Weights of a small transformer language model: 27.7M parameters, LayerNorm before each block.
Each number is 128 + 32 x the weight over its row's rms, rounded and kept within 0 to 255. Layers, rows and columns count from 0. Numbers have three digits each. The size before them is the row's rms in percent of the matrix's.

# down: layer 8 MLP down (transposed), 1920x320, rms 0.107, rows 1269-1311, columns 160-319
# up: layer 8 MLP up, 1920x320, rms 0.103, rows 1270-1311, columns 160-319
down1269 106:096101129137148078129147077180094123115185149220128136149111137172148160100090183115116113169100159117180128133121122100186104113111110103143171154151122152110128071154098140134105109121093125073158149039144132153124138125155169122089119122126148121115095083155134102127063111147045145173088145178148088158099141150131138119173129151120138116065155158168111101168125121115161108150135167164125136182118097111106174091147098160120148102128107127156187123101155069147092164114154100
up1270 092:069136146097169135122151169086162157116115152140132102104145085134085191131106168129106134173134157059148108081149096158096125099140193136109195191111174110128115165093127141106162124129126150162100141122142108151148149165149146146177162045125127121117065113159093121094112135167125152099135109106149087157106224171097147127162078073078164129149120098103184115161133107154102120112172140120093144118123040099100118190138126139138020130168127200115154153178085148191124167184163089
down1270 093:087184138081065164077130147142133106117098135133119145149124117096131105143088098174131153124082120121162069152077124125106139127135142139161047136101172137112147079137110120091127090102085124068117163196108136134143133117051204115128146080080121174109205175126116105144082131120075115116141131105064120123147115108107108117160107160220105156101142070155067199187106085140170170107151083136140188138138161155163115103128093103117134129098103115128040123145154158154161122108108098
up1271 097:159123158103097126114133128122074142125130137143087109114171138102079077126111158103120158110184144094170118136131106171146172144198105162130139170113142161165169108085102122090109110072119156122155067110160188115175167106130165108146134119113150126095123139086177153160174086201108135134118138085109122108170154181110176086064138117103119131168145189117134186081131104148163186131165180114156063095178069173124190143122121082172148155071083155168185123105114099091058150128158136
down1271 098:144178129138166112144186107143130094180113128153099105146173114140105105127105092132113116123145102124119098198116138148088147116130195167155106123156059108140076080056120085062239096127137117149179096114072169154149160110095137123120126094167139140108122134131104130146111145156170149087095156122234111132115095103156207132104132074122144131129158149103049121081135171129158135206090124149109106130103092166095178074149070149121104142140090061158133128088132129165177097102114099
up1272 106:144112117100135108126162202137157120170097147123098133090092086081128130144135090158118134097135143158103055160115116067139100112149229098111137164150085131114147085128086136211159143169123157130060171102116116085127122151158079142126147179169152107130165095191123184107178109152110143131129144042138136122138112125167116112143140126098144103135169137124107192133155076168139206137105169129157127140113063129131099134185101148164142140145167097128156116143077139105116122131138126
down1272 094:105136140166175089130074108122159140058143105190116176207152169147113123116137116121123124115131123119167077087118083165121152137138106159128076052170137130115155170164098117121128079061163107073103164086110167108158140121116128133111095094104144126171173126092158147158100086170112150125166094105126126081127135106178151146059102151140139114136146119164103137106116072140176117138124136115065088087073119115168114197111176097137158136108109111119078132057093139125140057114112124
up1273 105:168075128110097105132152134175211170102104116136104165068088131129140093084112102133191189158133122089143093120083101121119163091156102102201169145104207101179163075129086129153111146148092157157195065153150157102128123102158104164172110126119127145131162083120113114127140133067133058168106084097108134117100136134151124077094100103115142103104138093154149179150138138132156172120136152167098191112098144202132151164138169209119107183123133121097087141154187147129113106156150189
down1273 095:172127148097112157130152147090051121109083125118109178095145091087170127171130141159128178085200088123123133143092136129164060098110130212133084104174123145139125121127099127150125117124192165155155145114163185050150120109160082154166150138155163076150180111114103111115129083115114101108118149209115119089139133131102156138079159098215168143148138088099143120167129146117146160181136144095121118198108094115054197143137086141152205166131108121144133142118137158117167127136099165
up1274 105:196159143159142058098073084096161156134122134140118166155148199137114125132108127168127143120158137141131107070167131193202151099133163110135162112069090204175169157158130179114153101083162082102081083139082131126173087190155111145131104121103067113130147088112129119104106130128089135116074169111145179047140086157144156144142087128168135097094048140143104119149156160144151181093149165102115129135110091113081115101209142133089064098085120129078095143165080116142110123123178101
down1274 105:086085171124152178112083103138126105119134155108154139123208104131050127148125120122126149147122123115205139102124136095111110165124127152197124122079142099145100173233157147090168106191122154081128204142096151101131064150122104189126093127159106142122145121146083044135150100142148180149072090135148149120152103104152174120129148069116091070173109191103116145115168144184107138118100115099102137093144155225068158130174159077143115150106182173124101112139117148146162098141117166
up1275 097:101063090118095177130156101161097195113078106157171127127087128133104163165162116149111137179123151109064104071184164103116134162157173154137213093123156102103160137108100151178139115065154113131108097135073167097064078156148108166117167132144190100082132200150144148140117081156143167096153058115115170112109115147100118150139118088090110101143180145126053118086153144097164094175093157155113134150134099104106074091187106164190107079166135139090173173155176124102126123104129164
down1275 092:154095127115172140086153135157164082081111127128123148101093120111160165123149141116180118129125135113176143155158122114138154126050170080123111160134146181198137166160160117128140128137104152164203091124113122100132112075133135147142143082110096168087124160087161122080128131127118066190201122170056095130132125119136137118110109156106144118111144164070197062205113130092109079107101135146116118094068096138156129118100129169168069112047128103096146065181147157064150117117132147
up1276 104:113153134078080145098115144196194085125127141165146122042111116138104160117122172111138132170111205181086064144122094191140160124131070104135084138210129120140142123154119137135155133131163119140094154056125086178118120121090136074109140060104115107156110124149143143176123142135127055142157137091141189149173109179152094147116089193123115098153156128123160157105073150139191107149158078108085108166170141151134085102110155149074097155148119154110125089165096150075123141075146081
down1276 102:125080179146100097105128156097160117146089111114137098090096086097118117098189137147101191116107080100148098167133128115137127115124094158115110092061121125166122138147077092083103130158142153138075148121140149100169091105154160083122148137126168183123121081173173128171104117097124110154183105150101109174087099160106118149155148133148145154087116142104117079118157125107140165115124177111128114178081164152098103139180112078119122135081152055135130143159106103115108122094055151
up1277 105:174163072094112138100179169114092120132205132075111107103128153142118154142048106108117090122122156120171062155124108067137138107124159130174141167156119123059109103133149134104137082115092154132080122114118117086161160115135148178167108098109123105126060138121094164070110131084131172118136152134120135088084185101119172098073129114129079071123160167145176107111157090148153139153123152168082130160095122137096097116067124106157083118168199074138160069159136165137091115056132124
down1277 106:072134080119120093075147209072149110037113124106138115119100112161084107117170113135114102141153126098104157111142131156118147170171115118128135139162071050165093142151173188148117134137180173152077139198122090089162113117115159066076128031171103132130133133118140133122109142147118166110132131097132120084113130160168082149104132156155129157092123141113126117137138148113162120154164140061125100085140134132141136126129098194150164160131131105115064124119082104087192078158113101
up1278 103:096172096135099098087092100135088105134151170170161088107095085139107177083175179056128107121144132115146136096131132132099165178100168138096049158078158133112076094095115072115167085156099171120102103182113161206063140153092140131214128090087112107144165159100142122111143100115147146146131106179129176120132183103115175138172162156175174131154116103109108144062099165144080151218146161088120085108190064160078087154082131160090127157112139124071143168161098108060145127119147110
down1278 108:140082172102101068130087155068128106104095078137095145132079106094117138160150131145113189180153149143135148167099194172150119075108086112097135130138085175143195114133174115119094087118135140107172152149128130129192120142141149115155041176129134138109148136170127200075141109126187134184139141077125133123161117100080167069149168150139132117109138135135130099113094177113152100087104083137084107134135097127118100153164120093098099120088130112083083154122094066142050175088123142
up1279 102:161121122164118095122154148105107154117129102141170161168102148142107141118147149095064129145111126134137151092117191103150132147127137099124123082106073135135117074130110079142146123155059121149144128174167100136186176165160141088111105133082127125165107166105096108171201119126175097128067111124095103083091149155098133149197158168106130097180102130137159150081130070157108115132141123146067130185146094186115099132066177193120158096134075125134164141130091135171123153131175170
down1279 101:140121077147129113174095136177122145146131158115121162062163093131189141115117154114099108162124076093154152114153128165118088125115106140113112181130143156102140137192145092105201170189176143109158087130140164118172084221123148157177093164188090140151136130057132166178146102202063124088122125116161169156160102064121084071102178148116205099097107142140166113092126169076104138154130152128062114132118090142095139118078101126142077115153103178072140139065138099137117080137150110
up1280 106:098119106103066176163149125131113142153156094140145097091110130108101144159118149097125123138123089152114058185169130101171149119149151131161172115124043107109175163118149147101106184064111127098085130042143098156130117160198129209168141151139127094110150143137172101124155105141104105133128113117111095162081124101108135108134170101149133136108121140094086149166086079180123080106122161133122148106113080117119166085165103130111158158069146143141155158125167176137130147118079164
down1280 107:116076053120125119132186128160159133145138184100163094124135124137161111074111111085159127098123150112145119138200106095106141181073100115166092062095094159129179121159105095174144026159131167125094124109177147121123169091160148148147112151177232181176115139119116109139172147122190112157084148152115059150116153144162130181117150144157108098098139122104126143147154171076117076105047186135145115167174101154124082130124097131173142075169107119116138056101114139167147132140141127
up1281 101:073113171137165124107170117164129129073115125162086132148120137103136194170111159151127137133129133157179189076219103083104188136109122094159147158101125114156150141147132147139188136052126147051140129145076161128123094142178098085139113194117174139121133136095101097136154051087122118165148154158102167184146098155132237133148123098168134124153064105153161112106098122124087107103126139087169144107178157159190090126148067139128109096092113114149167104137195149115142114093142153
down1281 110:136038091085146091152114114158158111144129112167130159123122143174093162141093112061084119048160176092084092071097146151145099166084128165111203094113075143110116057130067128103143102162086091145106167195136113135106120114135118107096108144106105089121154165135144094058160181113096153088152148119127087084139144145239204155136096141163159123165096154150134108150155124121104110100117121158129114173083119101159060134172152123137148091166145110124154074114134097107147069136085164
up1282 106:099114136140192144105155166147116140136144101090027128122116118168132100138150057122103136142119152152175137119154132082120087156165133098114175140118112118131139129155139098138139151140116127076150065098125176106111158141115151117156156205054113124137074070171143086142086144141092131171092142050147128140170151128119132194136108101138181112107123131116170082095112103138147127104136169116135147136177143136152125145155076185117065129097132098118119143118164125165145147155120113
down1282 097:130101150085123167106178148133157179141112166141094119188117111178109126088146113195116141133119103131173180075134123089147093180162133058118149076145072158127062113164121163178096046098107172087125145123141145148181125060170099147107061192191080113126123161126094177142187143131147125123185157135193100159125073156131142131139149142190125063072081144147139147154158117110131098140147140119101136082112099157164115132118135145086040108152105134154133165129174139088111112156076154
up1283 098:171079170139146135163144158082149120082100151107132147086101107067088112151134078136109112154112122110112124170095140128173110184099127045224174128098123157101081138159125152144113127123156099138139128160154126107098119121130153170097129144140134164103015118120147125189133157142111122157134091159056075102098136132125147128157130099180129145145176127083153144123120103113167147104085106131067091067150215091188141157136128107149103170194163095124107143143133097165088144178122099
down1283 097:136103127182111143174104130132165167125107120122140139137121189143117114131172106159107118156137084147171118150095151178158075183141097189098154152149114133121155160122108165081069207160161137086097207172168154169143123148173118117137153124146155159089113110175101115098121179079126158135097124143115152114127110082059133143133131134154105118082108177114090123177133167156112119141075173186167109121169152080169119075108106165094045098127149096147106157120144147050150135128096102
up1284 108:147139118132089153169148125157134136102151181122147161117104130176149154127157142100082135071056168184163136146132188122128156119118161179143134173143178144109158166066099039103150138130107104086115147142149135182164151164115110119126097155084165117159157021134125142115113202179149134128052131168182106148156114157118088119133132153115138083103183061194145111097143163134118211131137121173098135123146149076164100133120136122098126065105100133121109136148052118166109173114176100
down1284 110:092165128063135121084137155119155102086162163141149189153065152142169152154114152095068116109131122200154147129158164069073125095102158153113144152157118130074126133117168157105137139101152110149094223110155114105158084165192118105130159146171146130137163140097171118105129132173154169096099153150195091089172137104157085114114166122113181123194121135159203121110137170100079199184135163102111145167139097126103157118123152148092144070150131187046159117084076088134041146102155152
up1285 093:124161129096069139106155073154186119129062102136156087137119196161106093188164212155160117079141129165135106168109173125179151150131111088148136140129103096092146155166089092136082138169092141105143094082101137130132116207125067132112089101115159151142103127095112155094114132141163185089131149084093145085174114105130122082139131141141140111110134072091110171132189125143114151088092063146126102119092131109137096140092095129094183103111143172113191184160101140095173185149140123
down1285 091:181151122084146102118174112169095181109133103098089105178101118149167121163095089090132129165104091194148120127110105108071144154151090153142142158097224102116151148126148117124138137141124133136098148136180115190180142135138178136147134135130108143091107119175100083106128086112132109114133082137149218104085122099110159108141143081108139094162118183152194185150155145174052086137135077131093143111192085118164122121118124156111100170137122122100165148172095102203123133096117142
up1286 099:150120109128186127159142092101158106169072148136075093195153102154132173187119118103083111133115154159126184141120121138133189131084144128098122153132130166136196142122187148087039167112159106132106158143087111152139098173157131084090163118051116165099137095129147096124110143157067099142169156154148104151158086094102138179069157102130126113156169134076155139116163174167131163178085087139103153090148089091094142132076137100125104156104140133063144115128088133131076190134129139
down1286 103:101102100098156121118153080136126059138150096173123104137129110167113157137116140149180123085094081113117116146126126121156105151084163140140152039143122142133145077112168113148141184085143126116094186159085125214094097073163151128107107137058155123155123067121146148087066102125085134137083163141114092184125057141174037146097234102107131139094124131122126145163125116176133151188193102220146128075124135189147095150112172134117119148130129124155088144174133156097142098104141122
up1287 104:159178133063171081127093054095101111127145080078145122156147104080140132104128109135120133148112117159089148120138141126089129131127184147133115177111163167107104068137087146143149090135146129112142166141093086126176153144150137155089183091109160123114114106128140121065099132134144142107196155092126135116121154126095146108164177148145119115056057054041170093128079051149116083164152088111159078143098151183107098142169124126054112097105168158156107120157082120162125138134108144
down1287 106:129129111123121156157084128083193103148080121172173156068106099166079126105143112087114103113202183183081124098098123130144098092147163166106153147087160120125151135170170140088149104098132075111159131124170162105142117179100146150177183087113119112157096114108170106083170175128143147200114132161185119089136078058151101146177111118129177133114123166052156121142122081103099108117161102151124135130145127152134132039193147124164170136127169065133158086164148200125144115197120090
up1288 106:117179109110129130132092153117099159182107119119132106125128089193136097122136138121110096149136112136166149088150137142093130176141192162058109138119098126168146127106180144133098112233160168073098100152164095071122159188109130159094132131110101168176116154107166163171213113091089100068089119153099178121126161155090128087123118119115155143121148152230136114160116082101162188151219128169089169129111159163131059139080182153117139110139111149145181198113171091129149080110105104
down1288 102:087108155179150162164122160167093123171169143108069178106069089137147150024123184170135085135171159123130171082195148118150129124064122163129112099149123109085168124194111085142122127105128163172132125162166072102137157104186142144126100124166141109163135092136122093141140059158148087059152142141120179190079091066133157151122146082124166112169099139167124093193122135200136172196130116142110091121192135132094126109153141111129124140102071106120169120136124168097142161141122151
up1289 097:152075162166112107163120064175124180154135120136117090123168154128100118153140118114207139089143153097136086051120176130181112134112162120130185151123147097143123119078177159103120128096133134166140114117149127170128052141119071103156150114119086069098200140085110133153148094154108109124134093175125144077036128139104215140148125146076151054091165115143136156141187141138098139011172103130153137145189154164093169123147133144145142133075146129126096091135145131132147190150131176
down1289 089:106128093078109142124144093086087147093173150156158147116156059139155078103157166103140144159119133255131196139099135064102131093138133112137128144111149149125072038182123095127090103132156088148134129120124058154091100067128153137136176169144154139159136191122156138160169146170168111110108153135120134167106202151147104162149123197105096116150156141099142117133142122093069151136112126141136113162105131099165095201110133212153138106145094148166115101136102139110132159086109118
up1290 094:154153126141168163108085113185121124112128126142158110097082071168161137112115184122088189118082096083079093140107150095131151113129165121163151149158094160107112122138084082160156077151184164160142098147117115144113149126130121168096150121107123193128138092168169190159170201139185177105093125158149128106146098080137110111149094156137081094103075138171157150136120114117167094094095080127159166122140051152128107160102138104088147150127078082113079157156144153082156139094108093
down1290 097:156094070082097151174089143065164111122167148120175152127117169133126101148141142141113122103129177119184156075136144100155136180124082096104115124140146133177100093113098056113055135136137132133170175121162194121171150150080172088117097148144131140152129091146128132127125091118129123098123120128118069164095131166112145135121154167092115158135182128062132130107062146108096059183144094181101147117029145141102103059116071143130063140122116124104145145144060104091131145094113100
up1291 112:130167144118139168104099120117129140153116095127166062121105086147084119064069126143085171110118110090095136114111184178161125168150139197160175115126120088150177178135070171067103138046144090174120112171137090187158126161140139129103177147130130059107075067122089195106091131075154176123134137134102119137234154129064129095145113157123096161138112185076156113205161143113076113070119141143139067166143088104129134107162122128102144162165127163099128121118114108145117219134128107
down1291 100:117141167116107099142136177123118137109103148127117112095080114105147119114155103145137142157114085143156118094172172147102074084112186123126128116101119146173136167122168128120055149117149179160188045111169160172132152122112076112097146107102080077098130079145100124120105140085124133121130150186085098087114118088132146135106166151168115207155095168147116148094142171186099062076179107142190152197113119130095147118140089151110127128149083142123215107121115081137164172118172176
up1292 092:096164086165123171140081152071128105136137174134185190094135108038139076159128086138162134051161135122054198218090156142102129127130112150158139123129089175185140144122210109122112137184143127108057160095170109107093073170146120076155098180109063091134158120121128163133125049134143101138112142153085164101163137138127079141096154124122117161105159121142094104125180086098149077165126076103048151103169130166121102119124140114137128168145158107161130157206158178129129145192161051
down1292 087:130128098122105140103101184163121180168147079124105148085128106184126195085146155097144190131155141120120165127142144111171141135140082121180152181155130099121133152115176123085134096069089126094104146123110161115139155121139102193154123156104184122089121090192097090139160191114160141160113123104064129079112083137121119106181143116145118179147135121146165166072129115131096164146154167113136092170079160095157064143160152150157101151127104156052196195086130136155139107131143090
up1293 104:130110166164125111117134080142122123185178138206095173073136136093154096099112133140095126145081111175148153103167095102123108163138103146117088150146136101181165121104107183170144128073126121102171172084148116110159140095164142163085103137169103112138205087160134149142148100189128094113095093120095062083130124082071097103140151147157178100161152120197160170145126133085091145157158158136108064090131115068160109153089118128123069067101128115105179073151098129153065122155140080
down1293 102:159153150086176122177135094101103134189150206153201088066141125119104147079115122161142163067161121200110166088111148121070095153104107148113108162142145177088113136118120150138126096109143099142156171122166139179103150103153148116092135115171126074181136101122125176136047111173101100093130053163198121076068104137142141144135121096157136057101184131178147162113150143076131176173181170149146128130179078140158147185163067171149104138127081173134159124105107121114135109116097075
up1294 093:151118146108170089106120139132082139166133095094136120086123088117083092120162121168177139148134109140138170106088148101151116171098130114129159151067097129129146139199136092101082075096051147136083135075108131171132100141140147124130110126128104080111144096064164180145159105097121153104196091180085139107147138104109120089177113113172141152117108117135080090134151153146145148106080126125087151147087126127142119190160129092068135121062179155182116180169158134163130180083141200
down1294 089:154106111117162130133139113113159185143177104081116115087203140136106129122154064063112172151096178145129160151148184121183124105092154135091137118142173148131130102102067168081065169119119113101179108129146126088168110154175142135144065124133101071114148104094152071104133163114163158178165099092137165085113122092132123151211101160110126075090097180092164131158096114195089138079078191134179130163132176129101171148140076108091061060106064142103145116149141101086102068076156146
up1295 093:174138086130153073107110163123203105115131082122169145062117144118152156089058124144172160136121147044150110081142105070130088097086144199138145090136167136155167105106132072115174121116131191170170155126095121130091160128142116128159124094143091154114079099125116142129137175182118140192134112139165104068076069142130100094096103133098160131138169090215102115153131152143121147071121107071200124116145108151178091151119112112100163110138098089111121138108152136133127127116122163
down1295 096:125195142155147145129196138154118130122163182168164131103151138147122086149138141113156148099218137153124191117058118069152121121114117114068125104166128091111153128182147110135088104143163130194071100186129127171125152098154174140160123104114164173186159172117131144165118115127135147108160102159093124215147143139102136093108147090128166148157164176114141186151149146151123106115113124098140130106158087106136075118156070141071142139138155105152088071084121121044145141131097087
up1296 099:111142129103174174176076152142153199105114075066083116113079161149180114157113141102200142196171156156136141134144070134077130152102103154111109111165159130156155090086037113112142141180100110120108144183148149116134128109117161113111084127114167157118129126083113167138112125100090158160170065122162169171140144164129099130127151147122147165129098173080116079084144134107176094132111124071176126122187145183172095137139066072108064130130115122163158130119103177158185144096117115
down1296 099:045134131131149129141145098143121116123169175149145199158140130166157130111108116104139103133148157102067101189093119082160124147112122115129099112150121155132110112090170155087116155144132139158124143160140146171098200116191136155135086087160086159112125104117102122169178160133161150093129115104092150167099162108124120094134161100148153096164122137157143167168128144141133088141159117156148122139093186109191167154166118170101164193067152113121199089135114096143169116104149150
up1297 102:163133162101078133090153169168139085122164146141127059056131122162127193146135117120211139112156198129161137083109153150135149113156103161199144136153176157135044120147138112139135108085195145098105112100137086075179146138177092118144132144172170103176125152183126102149128157093077091092110132110128134129160109164133092088130096145143120145151138110125095115151049141076114146141094138122165110143161107117192155163139141105117128099102110090144128072148143107171128093170092137
down1297 101:125093133206138188105110155115102091126118171176150132149141083137136119103068159132120143120093106173106072117073127182058152179154139117120118043125148081128199083111142114063141190124180172148110136152145152186105120117109123164102077146158163125151121129107139166107109146127076111199145123107028118128113147113101103118105112124116124129095123086136132090124175142158168121096119096133118092084130167147095187130171175099188123158076108144122110128085102162117144139118102122
up1298 103:132100167170067113154147156149148156082087059131132110136130110150138107103150149110161132147123156147138124072160120095108116096138125099192145162076136155147079095133104121156215211119168115138209101198145099136104146118130136073086158095092127148091121189088092120127182196162186173142115084078166116160120185127148103156145071154087166074144132109151094178103072090132134140119153134155142150121091095181141122076098161150146165100105154136115106158125152082106103122157176182
down1298 103:144105183126135070136089153139175088138136108128147118096105083100144078138116113111201119111132166193098144153095114113145160163145082139123121093079141188107145148146121139127143087079091156197142185163120143083101121105094103076126146128116110173141167148105095115151163071084153166174103110175113124116091128116084122085145073159122125087109129141088137103097164100110130153098161159092151137063141120079161098118136122134150165114104111161116171084146132111140129092086076071
up1299 094:149133123165186132141132137148144041157157039097124104141141115100128138129141069127109074101177147128093137133165066149155110126109171105087157107165176092095102114101102066135126175091122134184152140104119075146122126152119166134196132170072140185144135128129162147179138031158152098060131151113152136141152159113148108117130138056102137123117159110113170113133095117185150123102145155097124163143136131145116070178132070134101137143151165144154148066154125155139120159128109141
down1299 091:091121129145111098175079139174115109178093163186109060103080136175118192177170146114113156133120141064176143131133084141065139130101081160166148083068091146140138131156133129136062047138133154084078180116123133142130100083093117112110143096117097063113166157159151078086111112138057116163160125173139075139136096088120187121164097127115138145125146153101073175109127067145132149139093096139133121155157123162100144109141122135138141127161093108126098147161144125091050159162119105
up1300 103:196156177140094116122116109121212151135123165150100138134143091112153146173119150137081118109176190117158137138115087145118109113096165124147111130107143149102063120124101120137145153111108166105110154133127097157124101161129112149045112106139178123127155134089191144119127153147140158147137095100171106123145141109111161118134081141121122201122138182156104064117133156151138123145150123104147104070134153140148096083152106155127111031124108133143135146149126117081146173105160106
down1300 104:068076078156105139142128093086109134193156115109144148054125113133120117186122193148106110123162109203182115081170107169104158110132140166119097112139146150150019124116166151139170121156166100131171131176127127098134159145160098127166171134124185136142067048140145126135112098107112151151148137159144147139149135154133116087192069099166079149113178092159127145120158178093130108198156117147147108153133201106136140069096101123091053095118125123157144202121135166126152059086136100
up1301 100:075109148178130113151158159136134171147089199124146118138144073096180080120138138050138132133097089076119107143125142130103176112082118077126146041138139123189152154113166117101078107085127095113138162137186152125144149172123143114110130116098097173072180166055130113138091162130153066214171105117098102133137100157122089137158152146113144170130103119163120156191161172118176131145109108106183119118147097083119149165092114161209166137149155114169134186147118182094113138119070130
down1301 089:158144118129116131145111132131124176116124098186106131139130163151079138099123109150140159144102144148121095111142129121125079091125120174139143177151042102172037132147076182163193176116119119157090127184117118135105095066105175137124120090132179119106116098159150131120191087081150166109086157084127178166126103066098150114142102086084146128105121180150128129057155094143083128152162142173095199149104141138136107177139119141121143097088100096109142111090195044143140081086146086
up1302 098:095108125104171118093142152109081092094082110130147106100123069195077134112135080059113125122161156179170136185128187157088145176165095169173119144133132200112133132123127116134138106123158132124158141110097155133172122134104173103125176110124105108111131184064141179098093105113151133129078129124166111149148145130112189181104119163197107099130171075114209101060089113082157127095132092149113127108099150113130124113124108171163087163113127161147156093157151139116115124168128160
down1302 097:116057162139101077123165163100178097079122106132146127077161183075095146119146121173083154148142087066166176114145112104130095101134125124168093142179155134077085182107150108198163165141113119149140180106175124108150135130137124169138125126167053121153124108102162067110123166130161176112136100170125134114146137110098114168094165121096101147131120137153072141143195162139136186086105089099106149142070124056128161149104070139110152140116145178145100043140139150144126174110129131
up1303 096:167145144101109183146159172150157134090148221126149155118070076103132117143129139146176156217130131168139197182134186107154157130133109116134148126122046107145124110169081082196092139043066136107080055172166116062108126105112168149104096149151128103124142104140118155160196139128149092074093109139089148148114166129146133113111193182106113103157129101125135165140189092117159148192092143176069144147129109102178087171059196118105172106146188175085139107095091154135111164107122143
down1303 097:101107145135136140095167122138105108099158148067090087159107069072104114151148164142103112106148126103160133158177164130105142078113147056122147212092166128102118120176091083104134099108099141135153117084172092098126091138136123138150192169191097146184150138130134163129184090092188116155163133132113063153100077082141117104068153135126154132104128116081191110136090166086076172137106122145141137081102111099159133146143159127141173167135108173163099117112113157091133043144109112
up1304 097:156104129138152164082137177166187100150103065182078105098106112154137112204152104074139125120150132179124110137162114142143142078100124130113174154153063132090107108063128076106092144165142212112125133067099125158087101097096110161143118156071146148109112074098131132164157123162128054123142174124121128125141143144139152088088120171146111195087134109066150130123128123159171074104130086113106128103129113033199153122127168140181187102150125151126179121132111194140090123172113188
down1304 100:167175106123170145148109089141115079099092161079108164110165106117112159131125108124132142141075111132050085111159140114147128099159142135163086140174116139094126115134112125062114175155098148141100144143040118124190124119121143132150112110119083138144174185065159104097211137117157152115054148145108113162120206048080104162102151079144142067124183101122115090109182153104103157151143117114144125060090102117176123093124123096106130166164152099152142089139156134158137135092160127
up1305 101:103133129109131086181166068137079078097093146138140151143078154178193111145189116117079127137086107105122168121099123098130159098137154127144094140148133132059135139136122093147150090078099099109098078152159143057096110209137158103107140174077144131157125121091099143141148126146140121179173153117110111110058151158043113127119097135074187208136115165109087093139178186140103101118128189133184099096163078105148104133129166122170166128098162120176145104136094144136154229109100120
down1305 095:159162128091095127124113215122063113062123081167113144072167104074099089078196136176107112063137095120112080178159147089141151064153172125189111075150170076114128119111135103165136126113135118120175161153097136177101159063126093134107120111128153181130108187098088146227129143146107160062166146116126136165145097141134095120106135075112100153126133124095083086116121099116119158190168145148069149146097159141190143142141138149106151093137113125165150130138152127180162130110091118
up1306 098:102195134145100136142140131167103080153071106142167144107118164196137079140094125133174118147114123105141133092124120147152123149035110127126199101106116170114107119148141132177184148126143112157170149123129108135144129140116145126194057093134110086123113152158121088110113082152197120121135128159151121129131110128091122178151115094062093105088117164141102151062154120107118109161115194144177169130107157149136139164135136138163126130155044136162146132114178069108099139097183129
down1306 098:120111164100115164107090126179173144052085155094088151148118094140146176110170073128111099130124159139088143095169173154104066160159130128120124154081149102112108152144164189104121119057097137063069172158170175120131168159141088119113149181150188132114112110161098171083158130122112125102117056076102110140104098118092130122090159079089135092138101115178149097166080146116090143119124109197083182197104131158120094133123134089109120100076126119100099090134112147159130150078102113
up1307 100:111143153125096097122094123195152117119107176132126124112090192152205102115145216069062134091144143167090149106143114144103092109120136120120136108099107130128082144098096222092130140154182127102147112206080148161152122148103135143141138131115135168149166139149144073122126074080164136113111068137171132099124093195112187117129129113096102137125122152141182111126065101141129138120099167145148074075171174123128080132143092070152131095131163084069171128137117058171135111153143120
down1307 100:127114197088128145149093148152125065112127139119062089173068077090127160163114119161116156140084139177146159133130117117124134117113144160154149058062057091132093079175072156181114164090108164132145118142123161091131173141171149092094150147131130050170125151133154127131067102178138174144141170149137126114058081139077155176148131150150061210129118161094116109115123080082106164149095100121080098097163127166152111090148141121134130089062165053111156175093143133195160119115094161
up1308 097:143113170152151108207101108138125171107138138143119124129117150170142118122154115127117130130146148133124123115134153129103105102156105111116116125093132122166151106147111155131184154182163113141146085078144165145112140156168125087158185108151138158088101122131116161145212146092052113138140073193093108125146143117095058116118157163080113104171119070106174111161111170061173074110129105142097092131104110121147147064114179079099107098102137087139127081087141139156184188158124116
down1308 104:130107157112076138110119101110140145071106162069167095095136094176129103132142127152126154101116137133136141073116185111098075128115141126170111148187167094107079167124181142169113124142144127098086116070090128121149100094138121109091141055095116067144183159180120132128153140130101110167091157162132121157183186135099131105144133105100066137177127109087128123125087085062099153125089141129140136136125162087171073139141098178113116139163161123088127131124113156151206097143157170
up1309 101:086122165145097122130141118189113170100140159104127151123073152133070126129135130125092176142155126149127125113148107126114169161077042099066121156178104139198141117103112087096153119148167135126136150165157161124088121141026086143140127114107152156136107106112118082112126110164157150188174174068165090156140112108090154136218120133152114093177093121152158146112072121092126085124086140103138141100169159129124118095103053135066114179081096100121120084119117117166135134103125084
down1309 111:122221127130076139152110142102135113052113102158093194138099128154112109095092097126120166074090144185121116156114175142086145124085125143134096185141147146145117147093155133145057077100079126147156150153130170058107156113080076081191145129091121169127142143137073118127167130110132140147167139136163119183164139061043139164122153159141142105160120065120079155113090181186146111103101112132132190143091143143102181138108071162103098136113153109167102112128134144134158153133123149
up1310 104:134086115134124126126098146134170155129107165064141107127106080122142155140162072119101108141164060185131119135131111133114136142117081146105169094121159155152090092113117144049179118085113144092215138144087097107066144142120103068137113065105085158141072132078172141146119161074132106104105087120095172163172165155122165128113117136096061172148165053143164072085136160104126117099168028165125032134130050123167110127162153107129129151160134097111110112173122155118155156156072152
down1310 103:183143098092138167077188142091138093126137134179131095077173121126126174132147200165081147072109098058170112175140200120138099108101091157146140131143096137120118204126115161148183100121150068091071169126110114122210136167179139177128140052114148114118135132117099131158142060150205114127111103134140098129153176083144090146137090107128089166149115113157138132158104099162166139119109151130157165134128095157130143181093193138165143166097121145115141177072119147084056107087173095
up1311 098:133085204105101081120161121160118161145163083221149172161064111143090150142202118116147118123119123066111146098116105140148134107095142055094126150092136088078135125149064130112065116152145076096143157162118128106088116099118128110092128118090127118105126113140117105108131132130103055144132122178133118093096142164126165137122169070116161096131082079174071142130123158133123184132164143106113045091144121122088108094109158118134166117100139127077096131151155076098150104137155091
down1311 098:144116154106102075081106097175144156139134148118099139111165106125161157139087166089104185170111079134103083066091168062084122057133122115161117059118109134162138169176164090151109164152119112155111127125111073079114108085110135150130128117149171230081111147109109202155153156131102166083169140116122129132098118142121146186197121112144136108149120109101116120104113148074086140133150221087098127177133064119098134168099115125150065052147146123132116127148158146080149111133161130